From a checkpoint of a small transformer trained on Wikipedia.
Training: 1269M tokens, 4128 steps.
Each number is 128 + 24 x the weight over its row's rms, rounded and kept within 0 to 255. Layers, rows and columns count from 0. Numbers have three digits each. The size before them is the row's rms in percent of the matrix's.

# up: layer 8 MLP up, 2048x512, rms 0.128, rows 1931-1983, columns 0-127
# down: layer 8 MLP down (transposed), 2048x512, rms 0.0655, rows 1931-1982, columns 0-127
up1931 097:098104123156154110116150148117104143124172125138129108082123122105176130128132094149128133106148115112155131166116129129104108174163112124154117122107137106106141157157147147149134182144164099149112168115093155135091135129123155102114173164122122176157115137135146158108122089112105088163128138176160095146114112145142121117151120155115136104125103140142144145143110106121096131117150
down1931 096:097121133136127122094104131143108191127124142113099143135133170153079118165093135101139114130157105176151099143150142116148135118126138168132134085055129144153111116144111089109117102138112105101169100133111148145142091172151105134123096106141103147105113149131152090132147087177136124147106132118106120130158153158104147146110146130178143155144134140162157132124139125125144133117151
up1932 095:135141116154118123175167153111114138145098136108131110159092129183180104100097141110143141099141131121135159103120106152110122117115110114108141154155096125137153151089144153100115183097117134122129121128150133142137178159167136112117133127128120158147131159116135107127182098120106142113153089162134120132138118108166111156149139110137131122125132159110147137154149087147106148149152
down1932 094:137136140129120127107094109135126141107110136149131113135120117129119155111159125124149056092147114134152100122130113087121129124159152114152125087092159161151119079171130139142137132161136131112104161146157103150139148153119130177093075119170122116154124136165131155116127111148151148151120104138093160126161106150134177161091117088116139149083135127168135112161120161161114140122129
up1933 100:163106147144132179108099125176135127159127093099168139103146162116152107121135133133121105118096126093153128134169149152150122142100110139121132144096136117098153161132111119122167133104115141113146122113140142110108159121132128114141135128098122132184130152148103133144106100154118130100116135107113167112090105142177123109156159175195141113145147162156145131134146102140133140148116
down1933 101:126114117135134143118141123070115157119146114138145120112119102144132162129140165158119103132130151119127126073097131076124124172094119107122093105056117103138124130155093144102162102086163120123126096152133153124156118112155109115127127104091168101090160083120153159110070141096134148137147180199125108157151110139129130124134132111143162124088138110082087126069098147120122156100145
up1934 098:105127119146138110101082110113145139157129135141112112136132117109082118119086142134153114138125161155135125065129084126138119104085142113129136113125148111142129145147118100087124135139098089102135169135135141128103141169112100129163084151129122114131132137165124145096119118079140070106093117159136153100089100123110105136135142135131131129150128137177116160123092148134142175109171
down1934 095:152107146124145123111128141129177106116136117124126134165108155155139125116163114137142110146147155155157150080151097131088100114161136136158110143121145105118132135063106093077138086131063129117112130117131119134118151110103110147107116112133126103118106107146138152131097125127128079121128150111118082116099138129118152100159161111161158084160136133198135119157097108127136138092139
up1935 103:089131182117107101081114134151146112143097157097125118117110121163101160130152123117072123109183111132124124131118117141121124138125074137114172127106146106090146140107101150127141082111143053136162193144123142107110119182123103171137109112129136114094141113136127121098145099091106114136107136098166173120129136118154110103175137097142116152118144110117136089073166089141149112151153
down1935 108:107154094126109097146110134142094134099151151157136141097129128103107116176113124130141143118120136100131151129156105086133161164107115075119101100203141092098115116104131101125143092130088103147144149157134124120141127149170119121129100108131134093130108114123146156110116153130102119114097135135115151102117143116121131129132127122085087153166144118118128103079109177126115096132135
up1936 109:134134202126166123140093145105092151093119127146126121202177091134116122138095134175088108135163162180161133120108138149102147113128114138116150100125113155117096096179185133147126128126117127136115163160153142120093140113135122140121136104148096098144148148150127143154175123118142147118138142165131133141129138166138128120105137159167195128135123129135130108142122150171110116145155
down1936 105:125126139116184128130143166088152111139090128122123102127143121118120124146104122132115129165146132130123147117110147080128126105137122120101103101152109108088147113147160131105139121112161175186129137122103126130151142137100181123077125133087153149140134140170134120151177093150115097104134093100152142098139124109135147191169146091115129122113141122134174126111118116128146124141078
up1937 112:138107149146129128140158127148142156147127123131155115119144140140161111150107129085120138146123109137136136124112132142172100132122077135122134094101118111137136134103137153115101101135131114127118105144097166142140139105126101120127130151118109095127125110147191172132113116142173172153158143132123158151117132201152139134130145075142115108125177100156122163121145131141122112112161
down1937 110:108097117128144169124139151141127154163112202156129117114137086136150133131121106106111117141131103062145102162107122107131127111117102123126143087146121095139184115101150145117144095117118100141160123126125202146154153124138153079138130131144130087102099105110181150124156143152120138125115159156105138124095155181108129108129112136119149117096132116130131082139118120130140116136138
up1938 106:112110149105162120113133151123136104132127109133070160105107177141121157142145088095158115120095104159136140112132129085144113089091098134142119132107135147147160136147099168112108163114093155145084126125107144111151176131140136161120133160156149142116161097101170099109148134139133144148124119123166100154190126065140123125157132130144118129148149116144112084146108158096116109119159
down1938 108:113137121140134170127140123208110111148145116114103126134172117108145113108130148131174117105126102132138142081136106096132145147091162174160126128117162104121121109164105101136104104096089130131123106131132130123133112125141123145127121139121137144124132128152142131139114124165144102155162129123102125123127107118116127161122113136124077069137079149112145100135119129126136119064133
up1939 101:118157124082163097124119117130120122096105108178150111122134123190089130122089110155130121104126125111110129096152116153071102139106107146133113119128135104150118123100117086112149157109162112119153109155125130146145090109153099090142122141162074142105122153169117133144123060108138136099105146126081155138105126163158127121190122188137123119102143102134124148118136112127131144155178
down1939 103:103099099119091064163098096193113137108113132127099089116113155106155111137120126152134157123158109170118147128124100127150120114150093150150136157105135107116130130099127138113101155103163152142168151175118131151124143137171112135130152096116095123085101103153173139169136119090118157103119089114139130152144067129125135164137143149170144110130122125153174130114141152149083091160151
up1940 097:140096116115139103122148176099134097162148151127162138104095130120108085132105126117127126097154124158130135075103088116126115125139130117118148163125131149099098142091144125107157121137106135172145149139138137148124120122111129158196148160112142150120081127129134104113165097094114114150094122146155068180130128157098139101106099096166173146144123129126134131168128150129089129117092
down1940 097:141086113175153115120141082131120109096120111132104120146111110114165142136120115124119156118126099169117115136134170092110131109166151172148121110088181150142113125140127151117150126121116124125135138106138128154112125142147128133130130135133101120139101120147085147122105113159123175132153129165151162135112102151153162104120094133148160119149109174155150134152134137084143148128145
up1941 108:171152112102109158129160083114127089130134130101079123121104092132086141114111082116069120116125096136110139126115131147097112128141136144171161142146169120139113143124098112123121125114141117145146151140144151102152131150153130074132120126141103144131105105114161179100124150129140158124079098110131174139153099146129113135139146120116127125152137143143107161093119136155133118112122
down1941 114:166153109092169145118099141095089126087121151124074110131083157136111102129129135084139138107128120140128107143125124141156126092139146137120156117150148159156087127108112139102084114124127155165119129102115137131173178143164143158102100112101108132125155144122103153101115089121122122112162138113122162112137090103094101114146138127157151119137121150138150103090140142148092128121137
up1942 101:109132108133126125169161144192113104106121110131155127144112099123150135112148091108095103163160126102158146143083119121157160161142123147117129170148132158134129132100128115105115177107086148098139143111175141076122122112123105121124125163107121120137116121104100120144128139094172130199161155112105102139154138126157143131123127095146112105178141145169134104134152130113133119170138
down1942 106:121100119091167151158095090168129119108112132123163105201147121095110125109107151149113106143135148141159134152143118111117146121137141115117128095118109122108148146108121128126084131149094136156164150126113132109160121115139107120130143122145113143146161131137109127077118142144136096120128102116103103143137130165110148125149149152150140140166092106126137119129112076135149151156150
up1943 107:142133182114167107129119126161098135092148143145096127111110144132117148150141159141140127105166144105122140112129148102158137117088091138133161114142141088135129167153155084126151083114107083139113112141119152133163147146132126084135112091156155109118121132102124096080154139133140149145130136116151123113130128129122148140162137075092129131124141180129112121089134096171153104143144
down1943 113:130155145118108154111151136115096144102114128064088095089095132121124129119156168135091116137143151073147167134103063114120110121102099166115117073138128142135132137127133109091097146128148162119136136136134124134143077121128131095107121170123111117128153144115125116140112137193030187134126089138118164111093165093165122103129137119104170133135135130146107133173122108165126160127162
up1944 097:138145143138123115147149084096128147158097138129150148134114125111150134154142137119156129156164118105086135131173106137118087187140157128119125160131143133152119135085211133091112096102148136135123141146105129146141129154106172125119171120118144134071140103116119098135116138128136132126130088130086121101111163159106162123125158150149125150165133093149110133160125142098158107135120
down1944 098:133175123116156168099141143111079125168143145183113120129118092128115135130138155133146120144126093117119134109140173085095110129144145137128119149155174131121099109160090108122115138138118178143174106149141111129157166113120121128088137172108133132125100117096087128126114087096105128126109105123121103112113139123129126108110120113159107122121116106141120114096111142160160140126160
up1945 100:154123121141135129107117152104169123141135147137136116144135138117107121158090099148087167123184130147131129122114117149151148114070080109128176167108148130151103115097174136111109132142103075104158116144127109126119175137152103155125114109134123141110142146158146153130125091158162122093133140104116143131136042116120146131163105134147152138145132172163143134099107093083095127109118
down1945 095:098135106128132146122164094098138113128133147109085131103150115125118095152117140109077127125154145173114120178114122123134165087139139137078120111123129124096141122095144153114139143087141142057114107083136132145091135104124093095117097140089146108134141131104096120124119122115144137115148116130093113148172133113086169144139149159139116099158133136105141121107124145109176135143138
up1946 101:143125100123104185106120129105126132108128090134116130133135142145139126178117090119127124114143104129113152132110117172157133138124154118090147113111163139097087112099155112134100085146126101119141153106118119139179166138163120114133161094116138101119079179068122088105116074129115100119089103118181114118116110122155122137165102166114153112116146098131135194159131108083117157117157
down1946 099:154128147127154135106110133122115157136111136115117148155113133090103142153071142149168136115159127163136123153121084109124124152149139167099115125123119121100133138168129134088159111143109153134121114143146130132134144171148119147127116119124157142104099140106113094112142104135130144098124153134141157137104133137076099117138104166144123138128131103123125138138162054085118128121118
up1947 103:143146123129110111106136161130115104110156136129086124126090118172141117108146137091125087126087162133124123076162111138114083152168083146106062137105113143160054133109144108117160126148098094137100150125163109125141149150167102122164149155121126161140090179117136123113102122101124136112164096142122162143068131095112144138129098117135153116150092144129162138147133111145102167141101
down1947 103:128166139147163112128105055113176124179166160117082113153160131123176175091130101122144140110145142115159111107135107082100067131126152160157136091195127113148101171158107162121128124124141156120075139112149123181176125120098163102110110098116129148120145136161060118136123128097100123151149124117120131112122171145157117147109107111150118123134139123083134115156137091119175131119140
up1948 091:129110137099163098150112142148120124108126173075145123151095138104084101137115165187155149123137162151109122132084036101157122139080136138139136136152141086148175145128105120060128119153142117117144125109144131140108178121106087135122132128134112145154122162119149136177134099094129149159160131127127155108131132108122119158105106152100117189109127152164101165151129140155140112149170
down1948 086:149112093112096181142131123122116137151107155105092133114125172134130116106122096122139167111180135106127135121122126073119145142136143151141121132115098133155117112149202121129109092106150133121088136132117134173093148126164137124128150092121082105134135142150127087145124153105137168120140139130135108128097151103134114130093132165076136169151107115142139117145119103102155073168105
up1949 102:137120184158100080166128146160129115125131117130147137116114144101109180152127094149087114094147070118110151106144125166150122133162149125130083098183132129156112120126109199123096104107133118125169163124134125126108080149131074105113111156121149113115142156137141122103145139127135109126104129121104127104148149160135104148098104141165142156098143133182114173116145093110149106108123
down1949 101:075119111090077085110138151158120146115095124118116132152143106124159140120117138143134158128101097148130125114138089167101114135150114128120134151151142153137119140169125184139177118109185154090155147110157114095162119152134114119101162127125114135140112125116134120113137085114100114102124118109153073127152115124119095137122101145139103055055087126124105126150134146136130147143134
up1950 101:142135151138133108099101121132132148198076122100119126120120072126101168093118164130164117151164090161090137103174096127114127127117160169139121106114150140142101111175173126131129137129150166160120125127110112122131112116131114131108124136098116120199093098118146126144117094126168147120166092157167195148133122106112130111124119100138097113090156151166137095147133106136129120136150
down1950 100:127103152120140151149123089116140096111127133108173145117131167135082103154125145121106153134137150133153127141080170110112133149142126122120146143125096134165079168163102143112094132094168122119118157115148100146145096056152119132141111170107098101156144164158167119160143100076156140109122149143121120087121085094167133123128111080157129128145103147112174106154100126111093090112128
up1951 105:132114123099083125135120126134128084150147137144176095141150117089083149105075157155142129130166131127149150116127113153168150099120152090124125116088128150142131101098131134128158179145118136119106126113156132124124123089112137084108104171088125144132195086141133158095125123141114120159156120165090121103168116144176156157119098083149137141131139124129077105095144094111118116131167
down1951 102:060138128105135146139067136093117119151090128141135158157099159133118110181077181122104136150132133132115129134164153132148115136079112091123135154100114139144133087156127108139125155106125134128141127101123145158108159125131144138111150158117104160134134148181115119159152156117084133139125109138106096130117121099139147179108129088159170126118161127137122130112142094134153158149131
up1952 101:133138107113178135138122128127108131089137132114115104097161154131151108103160143111152129117153106124107162121139137133181152113116148143114120119146143094149122126119130104150152137133137118148151125124141124103126135132108123110109135100082175148130134067138138117159110155127146098107126132121111150092113152129156162123133120106110172150124107120100140116074102112105158128126129
down1952 102:130114137122089138143102131134085182162133148091123141129127137110146180170152160111127142145171124090149181102079157117100109126124180098151157145100136090119046120109129119146143163142130152174152154155134158114097112151130174151139131143120137135073117155143100108092111124135097130115154127155118132110122124076112128109147111125096173109135122135057096106102122181127118123118142
up1953 105:155136175124119145150131149113161122129124155122165128120144126160147097116100114153131109147113118152110101138088075109113176116115106142094164110154163138159128097118142159156115155108108073100145169068134128143117151114142109172165126147132133100109100117173132093080122117152129142130165139125130131159138128124125155091124111124127156122149112129142084152139150163112139176160155
down1953 103:140173144114156161086122090110110145113118116130152138160123126147084111110087165120100150159114106127129095137136045137125088109143114172145143158124164137107132148148118159134084086116147133109106164125160135158086146101174138137134166157145103127117117117204154127075159132146141095138159127154101145101139141133155152087088119127131118176086119170131128119133114156136072130124142
up1954 086:112138099155148147131127109109133144111143124141102149115133130129128098143114142169109129113091160153134125170091156100131126126140132168133169087143103082135152144102141101160162094101131126084133171113123168113121127138093115105129107167109115149099127128121099161074106161128153094089140133116128169127139115103104143125121123108112137118132147124140158141147120157123098175066151
down1954 090:165084124131111134137127114138087142142149093110111147119095104136065143168167151141153116078128107106138143161170158119121131161136122150138159143123175108137136155139093116121081096122158129160171116108145119132107105168129125106097136146181140167158116121144146130120124172122129122100126108100146105095140148134120124094124128105141130146096155143130125130115145110134133135111118
up1955 098:141111133111156115134141156142126154055168129123131142108100116108122108111100116136147163142153114129146171124131116172169153117102135184120155139125120133173164108124128132132133141156155125117095112164170147078127108144162135123139103087115117160102169118108129138129125146139115077132135117114108098134136143099116136118135116128152136134144106151090139133170088157130123143091131
down1955 103:145117141165115119086163102137088120146098156128130142149149084110118176166135098106142091119168152171114140119096150126168171115144133143131136125090109137116137161140089120126093133100149125133116132100088147150140134168087116125113093120148129133128101103133136142156096144105130145131102140139123126152166120125119144125119096104153130194138115147126166149171168124078121150126156
up1956 098:108099142131158106161135131134118156106124106176126094120153148135104125145132129117140111147110115146163128099119140129115131167124141133137094138159083058136129140121121141149147126098097111127148108123115113110114127131112124133150112085126100071094149143107165143134104100161151149077093117153133117141150114137153117087145121121112119092167144147102097129139131159169129105146116
down1956 093:096129141143108128076149139130111118132103088141100117093102169144108121103147155087155124126127146123152132144136119098160124153137189144115170133178150147179120124122096130111139160114160127115130153096164162149140128141148109101113134128173137125161144116090127128109150088118134121147129159115130119102115172102155123126094133098162153130148096126161126117060134186164098080117164
up1957 095:133117140138103097133153140159105133142118089104166108156108151141139140135135115117103119115129145127130142172124133091125125153135122121131085096127165132164107129115151114173110129146146150109121123148130128118110096115122130151101142155122115152161090129175120131105145177102112068126102121136122126131105149129132081117141129126098118066119089092098107120124096172132168117073125
down1957 104:132160121122132127121082150094157118097122137142119117092128096154136121140145115117152139151133086146143110104115119170128124130131128185110147198121122113119126122127099120147134124152120115118133143090124153153115100152107139119153129094131134126133174126104133130156111107158139145119154110115138161111131101113113132192128182126159159163148169131139099142133171133125110169164119
up1958 101:116121131078134119139118093149107109137123100158126100143155149116118110108128159131142133150141100147157126142116134084113098137140127109147150115139118128109152115127127166149123134111081141122134142100104134144176168144089172100108134170135137145144150140141108129122129156115099147157090170132145176113169148123109174117133100093139152109121108141153117118157132122124068121158168
down1958 100:137167141105165093125113111097134123159118120153131089164170104127135079138119149145166145120154114148152108108096085116122110117156143190145140111137117145130152108094083121173141093065137136139135146115156137151112115086144111124096149124145107128088150132130115158114138146123187118146140149156101138159132122162164182157119149120122147132093176114121115115110172115153088138150119
up1959 100:146153135100119105131178100119106104120137098113094101197126105140134122139143141114132103150135141108145109142121116154136154159162090148145112172117139081204141125119202124131110122121140161163116100102116109092147135139115116117092131142136133104148140153148118114109148151108151132125167132118132187150125104150120127134114138073112116116159127129083138138156167136133135145119133
down1959 102:131107112095144116097135107117152159096127138150145133160118108116136150119134153107117114090111133178127087165136150095160107114108105102096151130122157144111128120128124116146167162135136139118162135147101085106120166154125151113117163132149088138096106112153139115145142102152120129106127142114126107091118150128196124142157101118115110093113095148133094133116142126145103127117130
up1960 097:136103137102127132115181101119093174151116092136135152133127108172115101132122150151140122177129140211156113095103113163144138103126126130102090113133113112127164144156118133096128148101137074177102158130076113123150095157119091119131120148178116148127133109122129119114100144131097122164122210106107119140096124102118157112137179127153100144143158135103107131143134142150135110111131
down1960 097:145078121112122127136157140151184164106138153127147131106158103124092147144147137141101153107102179117137150101123112123129175134132180099104133164136126091121111149163112124081153105182125082076127130146129144099127130140148136130140141149106138095137089141118138157154147079118138110178120118147118144123092117134164140144180108118107095137099147119080154125140152118133218128135132
up1961 100:123123129149166119127138112088123129102144075146113156105111111128116126112109131161071126129105125083162110199110124157146141150125132128156120124118085097154136141106110145125123132133123126177114154145132151187150116117101164118125094106100135136163139133134117172114080100142127134117094119095110170103109110142135100146122130127115150133152117088113095136132117152141173122136134
down1961 101:160144126120131133143120123132115157142166131104081095165131124101097157139158120149139125142097147129096127112166162122095128155130115141166164125155161134134122139123111127118141093161132105088116148066165122112110132157179122144121134124134115132116118122105123126143170152150087141123129125170144127141113148126136134150112137117110143158093087131127152156141149093090132122135132
up1962 108:150093081107153112105140122127131132150072134124125094116131080098129107099092160167134127128125103116133102112145145115133077104100125149114153177118152127110155132092114139131112147100143154115105110104179162087127126148100103140128149158137123117154152151172166127132099133161122135105178118143124150134158151117136114111156105142135144134126116105121122112100131127130171137120139
down1962 108:146127088113150108134151141124150172177125149128159110092112122117094107115132115071135141142131175134103123140154120148118116136098084113114151132166190144081122165117149110126123104158172162174123157126084097097136133139111132120130134099129105131115096147134100111101102131103143147130123168135143147117159115150125161101100092160148085144106150121120140158141161123135111112121125
up1963 097:181102138133106100128128119124147122140113126109131149103157126138117170105137104126127138130089141124156118155167118153144109155171107144164141109092106120120146178165118111116140115107097162126101121162133107132119115144103148128112104140094071165141141129109171124122153134080175149092161113080106144143131118086113113103127166134105134126135094107129149157094131130164086126143142
down1963 095:134132124132127115119112104120112148130136145119130128081121163128121130096126118113142119108117117090140107110110181093144129178079125184118122178175096148166121141124108116125171143138108125088089119131154143165118149128102162124129124108120120116141164116162119133127098104138137113115090138138145093163103119158185101197097080112140136110128144146127088124163094136142129093109134
up1964 093:102109104118165088159104162123116093139147104124108109125101127112110147152137126167157118127133096094162107097165109130129146109094138114107167087129136095140126157127126165117127168134139135155187119161117132098122108143099119078121097126101142094115131103114159119105135104155161123133091132099096095141113114142077124117165146102144164116079160167137095174116088144149150116124149
down1964 093:112170100128103142124179148141140141096124131166141140152122121106107140111185142130099178147137121158119126158129140142144120173134160132125091128176149144133132160113112110106125149108109138130068134083132164091095128118127141120150176135115122134135104134128134113169148138123116119131093149140127175118116102134118147117122143189105118139196119123152139130179130143146111118138134
up1965 102:130148127080140086108091160124112119132108153120124118101134093148108098145139148157163155121080143142123132142133133098095117090167082123171135132126175126157156164157099107128146145127182114158098123103155105110114098088104054119118116132130099095185145115106111137118137080110132152118075052132125110147108165155113130116126101158145140154144149146151128125118116137176098120116098
down1965 103:133117119083106138105112136125117139141088109117082119100089148143083116176132118118132167120116177154119121125050134146149119121112110135123088150137138087111093117141118138139178121146119117142082136073145134124126082117109144100127159154123140119127125159131138140110171088149170081158161157121157135152170144137162131135119140119128112150148101119144119133120130146174131151069134
up1966 096:125094124115108076113153059155139120150183133123117121124119115120170081158115096112106111102186131108140158138113136099177124129139168128204114113115097127186133138114142101157152112091124081144142092137132131162114104092118166124112154121100103152118125114091166122128107084115159163103127153164124091162132095132101136144093115131154158120103131083122124123133106115084133115142160
down1966 095:141120175141121118136124104152141164135157097115119169140137128131131149122146129084107147136139116122150146122184149114135135144151134166162140127149125106135084125100103073141143086097112102139115148139164103136119168135103163117140175116096140153097109088079124145160143119143168136087153137111155120166133107106124131078161133134131130078136128094146126130133122092120135162178117
up1967 092:147118137098113089163133091136149143134132124142103125128103142155129136152112122153130146115093118109106111160115142131139102099139153109138123157122136155112145161122116122153128107092155143106155113113127147106127144119156104137125155157106091182132088157163078101122161189128100133136092135148099073128081152163155116119144173153111105113108128109161125125114160148114141171114150
down1967 093:107144117165139108167121150128088139127128128143119189116131113123126095130161125098156122163131132120114134139172121086116162136124108166119129126086145116155156115104131143101149128172103135172098122126100146129128137105140135135131123081133165075115135146100138144180105121138165121111116127122149177099143097072129122127154143113105155128108127114118095130120097116109124084144129
up1968 095:121135119172122136096121136140121137130151132108100118148101123101105127136123130133115181124126144098098117088130138130128141166147124153144149109165120190134136161076156165120133088118114161095130120111108130126111118139137106163118115122111144104159143086140129092105142127159118123119168122107143168143164125091136119135100108128148103169129130103127128156137132078142138122157134
down1968 089:174119099115134158116154097129130128124140122115098096099120139122135150173080127068143124144166130122125170115142154069180113098108164090099094165102113116123092143152106095117127128117142111156147162141148159162099120097122134119110119129194108110141117178132121109198115126155138163152089150133131115107158098151150163118156183138158162080129126122108115114147127156147123127099124
up1969 103:093180102132123104134098175164091145130089136129128144130126151094126081157145130156108128143117108126152110165110130168128175149086134154107094137167144104137101097121145136131143117150094117164174107158121134081117113114113155128171106133136112123166113112116138144119162104195149101131156108172097096136110163126133141129115127185113148108118103151113096128099156161158116125167150
down1969 104:153106167131109154146127142159042119113131126121183151168115152103142115129104098153104122150157118144145128127143142167176089102149149101134143180145144129112158103123119152146132133160140177112121144176129119130150122116116109142119110174148141128146156118133132141080126117104104122096113127180081127128125117164121138115147184163127116137163129146166109126136113143126124144128146
up1970 100:156112142152118121110171125101139149155107150097115095115111131163171125121135126110110103094147117082144113130131165097117117085112106167126128127125117141097141149128147121130121140151109143115137143160144109109109102091085120113117106123145098104131118131122111139138127076118138149123094110146114159162125150078104106122129178122080133147139122124129134133124119131114089073123143
down1970 098:112127092117137158150092145135140115157117126115132155059127106107163108123150116111096072125120134100141099148165148110144084142163153119130095125149140156128171114115097149098106131156112086130131146112151181079112141158109093153144090158188150147157149117129163095111097120151161153109102081103122119115140170084157130091117134135126163119165137108116139162157163107116116151134121
up1971 103:127105174114137129123138141148137105153113098123086141100118117142135113106131088085144114121139108130124119112081115185111101140085093177125105157128110128110151124168132171124102144129133118155139121120154119084140116092184172131076135110113141141155109128134106133126051118095135118143144140120073131086120097128125130110142132125113119137141121104136081159119123135133118155143131
down1971 104:120147129131125086085136134113137135126117140130101103125151120135138170153153175135157102128171116105112178127119162153141120108103138177122131144151118132111111070144128120103081139147094114151110087082113124110149130136113110144124113139177147136168135106142083097153142121140153170099100117156150106113091092121195152124133109156087121117117074149108155137208128133092105102140160
up1972 099:092102145103126152137108124125129139108167147142166116172086129129121084164151148119117117105143149169102129138138144137101093133135087121131160116147129122120129120140087132137147112095138152093180127159146145105116081126141149081144137094172154120153112112149121152117113132163143125108131146133117102108065174125109149172099133108150131121147138135130136115096096135144123159086111
down1972 104:113106120134128131115149093140099137167126085136124103159158107117138129151144110161116127124146127112149178150093135114142149160199127097087102124129132161129161145127142100153099133124142112128123163133182121157133122101104134083144115160134131131109116157148120168160097104123128099136117098115148144115106147123185153107127128121133176139156135116138087122122079098111126158173095
up1973 111:158148140119065119173135122142103126143106092112179121082131114073130125100060123132097109181148134108120134122089092115142092115142153115149125135120086090126154131089137092087105113101126147109125131161147165144148086132129098150155136084115119122152154087091160113106186125132147119138143105134123140105122144088142123110111142119150130106129139159095171136129124153168113098113137
down1973 112:064164143164131148135107088108134163162148152105101115125149132109129149141138111135137184165071136155142138146104099139119111174147130153116108135104148074146132150192108170149068100113129131133103110099137170134077129117141151128166155103124110139098145107116154152156157140102115149134093094120151112116138118084146154141122102080134092101121136151082143154163136104115108146119127
up1974 098:183139135125134100088095171111111141117119143118109138137145136144120133107172131126128154078146137113141095139138152094132141141075112142166046123138164110114101150110138130129069109142093126111157117113183155152057167118171121124130148149099097098134118129074067145107125130128182108106147139117166150168156108140092122152124116135157129092161148108131152101100096127166135109141132
down1974 095:139115134139099113180131101129122116119137155110145137139107086143123133125156103147129107121077105151126106149127126090144127117143157139147138155139124119119137131123095106155164105135136136132106187108109137127158101136109146107131089137081129089168102160161120162138133135104147167145090103124123161133113124142117161164141127124072156160110093129116099118121116129112111143130115
up1975 097:146125143149143108112107143098121110107113080151146147107079106168143158109102139135151139115138084120105101155161095132123155157111157106127123111142138118156130134141125106139146192184123096153095152137123151129138124149116108132084144140145124093173152106118153105095119094111137105121107120087115157136163129107144096153098125119172198127148114147131133158084113139136140161132130
down1975 099:096150083138152163185166158100091150148146117113159149159109132134126131110151112143120120104115107160163122116149115147108153100118126116087117131148144150142080076102080096151101166160122145136138151126146120120107154122136072156121134127156148176110129140129112165090153081126154078145150156177097198116106110160173108137132119164121137175165130121136142136136113114130108144124108
up1976 107:097120134115149160150141112157134147163115112103140099096079114135148143147124094122079087136120115143140159083101090081110108133142118142149152123109125082128127149157094145185096146153108067151129119126114160132130106136119143140089141156160132111111139147133082093125144166125126090135138170123130104108111124099113121150105148111107162139164149180122113149084137138149141153141166
down1976 106:124105132162135170126107129128122174114146153112140115103133105164137129123135125118130114144129155122106140145139120147107095152150108147134146166108120127157086116145135131165114111170125096087070107111110139135133137120141153104100108153156118092115114103119106141166129152163180113168125103071157121094141141154125117096082141086136121140168104149119147161139172164139087147161121
up1977 104:134112147140182123161104093138092126132122114137129112119108168127132131167111143060094126119105129097157155151154139116095124123117149140117136102130150105099107134139098129151116113108145087148131102130124081084170105126115145108119169142120113179113141082128146166074151162141138131154162078111097125163089143133105184142136154147153167128129137147142134144100155118122149138171094
down1977 098:123123132057118145121125133160115129132131135138145142169134051124094147149140150139142105132108191125162148142132137162081150099122122153120104168121112171114130143193137115104129109137143142152101158136069132166104126096155158129122112090133136100128115138155148153141153119121150122136144146124134136145114104162121128164129095088125093087110116142141133104124159120140150179155111
up1978 098:146121133161104096111149126162125108101151158084143105120135104123109154130132064138143084140109097157106068098158116135099161195108099106094130154145140069152140125144129120109122127121125104163162105112094173147123108089119141107131112133110094152131154162127120155112133085140202151139156118127092149136144171114107149137075101087151132135099139130167092111085103115124118110137083
down1978 102:126160132113135122114113141123145112134141114121140112115114144090170129152095132130190169132143163100140117145188143048108113104147183121138111156182105126154144160128126157105114138158095131126119149085112115117117081137121124140092119144098147135191158086115099156118127171153127089124091111088141123132118147101089135111158140149137182129133134154092084130127089166129144170143135
up1979 106:136099147125146107095145129172124149139107138144148140164138160112137122146116104155152121144121120155142132099113100117122123106100152100109147143152115083088113098098137117093180129108130131099137147102136091153152115163139104099160158144114123135152136134140138116093150089140119145166131076138130153133111105083111091143117124121110159136131155142151147167135144142183108148168118
down1979 105:153132167141143163147144170148156135160138156132148101135114087101180162107122114146132083142144106121116133129165130127149121104119118182138186127121125066056153087113136144081127140133145094099156138135157100137106157151140128117156146169092104129166121112158136080071124080123138158114125104152075134132125098084135115100154119126111168153125113149139119150155086146138112127165118
up1980 106:143145170122099125120155138115123145134143126124120114172112121115145136101106091166134070137091170117105127144143091112134142104120147146158111127132114161139144128124125080111152131160108151103133125089170134141131108125155123111164124135135196116127123077109128123104109112101131135170121111110127100109119141128156089087114106114153198158098126141107082173161137165124132125161135
down1980 109:101128133097107086113133125115078096141148112127121108121157145134137122096142117154120117135082118128098114165118101121117104143119100158119117152141155110092165162101097138118099123128149113110139102151131144123152144091128129133100158135122172158121114109129112144135148104127118125181133130127146088141152080086150102152135131080083137134102128120078114132147139153130170079095136
up1981 101:128115110094135132150107156164077141168128129159098114142162143154065110107113069102143113145129165137100112159098138144106105139138110178147135104095118100185112095151089178119111170134108140104187119123141119109132156113137112086125104124110144112094126151151132152129152134120136135140141116196117133168113111075129129147120100143129111123153148125141106144112129154124133130138148
down1981 102:100131104097153168134115089156123100126130093103141107136144103116176159125129159086091102152126122138112098185149108125131130137143118138105135120144138115084129136125127151105065068154106122108142156093128109167164110182095121094088076144136105139110126136096105119113156115104116198152134150158135163142131122094101113121111177130145118156080140157131141124133147141128091101126118
up1982 090:110171194109131121141127105070134107146142101125123142111155135166148076147170172086150129151108103130099122118119143107131138121101098131157107107092146147163128097111146189116154119106083157092109117121146117071133172109142117127146145150156121120086133102115117112118128137130148155132158143142090108121108157087124135145097160083143096122122128114134124095112127116121145141123091
down1982 091:136133132130092138090161146110130121141110134117107173118110119147132132152151137139139119118133125120139122169115120110112120076136124116126113129144143127128090124135126107148143150142122124128138144083136153160144142109088160101124131090080121086171159110179175132111136139144076151127102127100124142116128166115099113131096130138142137154135098105137164130143149123130093122119155
up1983 097:125115148122141097146122169115095165171119154155083123135123112146126106140101119125141169104119092146141114058119154125111134115115164139094077083118054068156133113176093136125132122157094137133156141158110136135122129132088130127154106088112120141158076151100132141114154100129124100113117131138139103120137152145118077148185131091140136163126111131152150160110097157142138085093149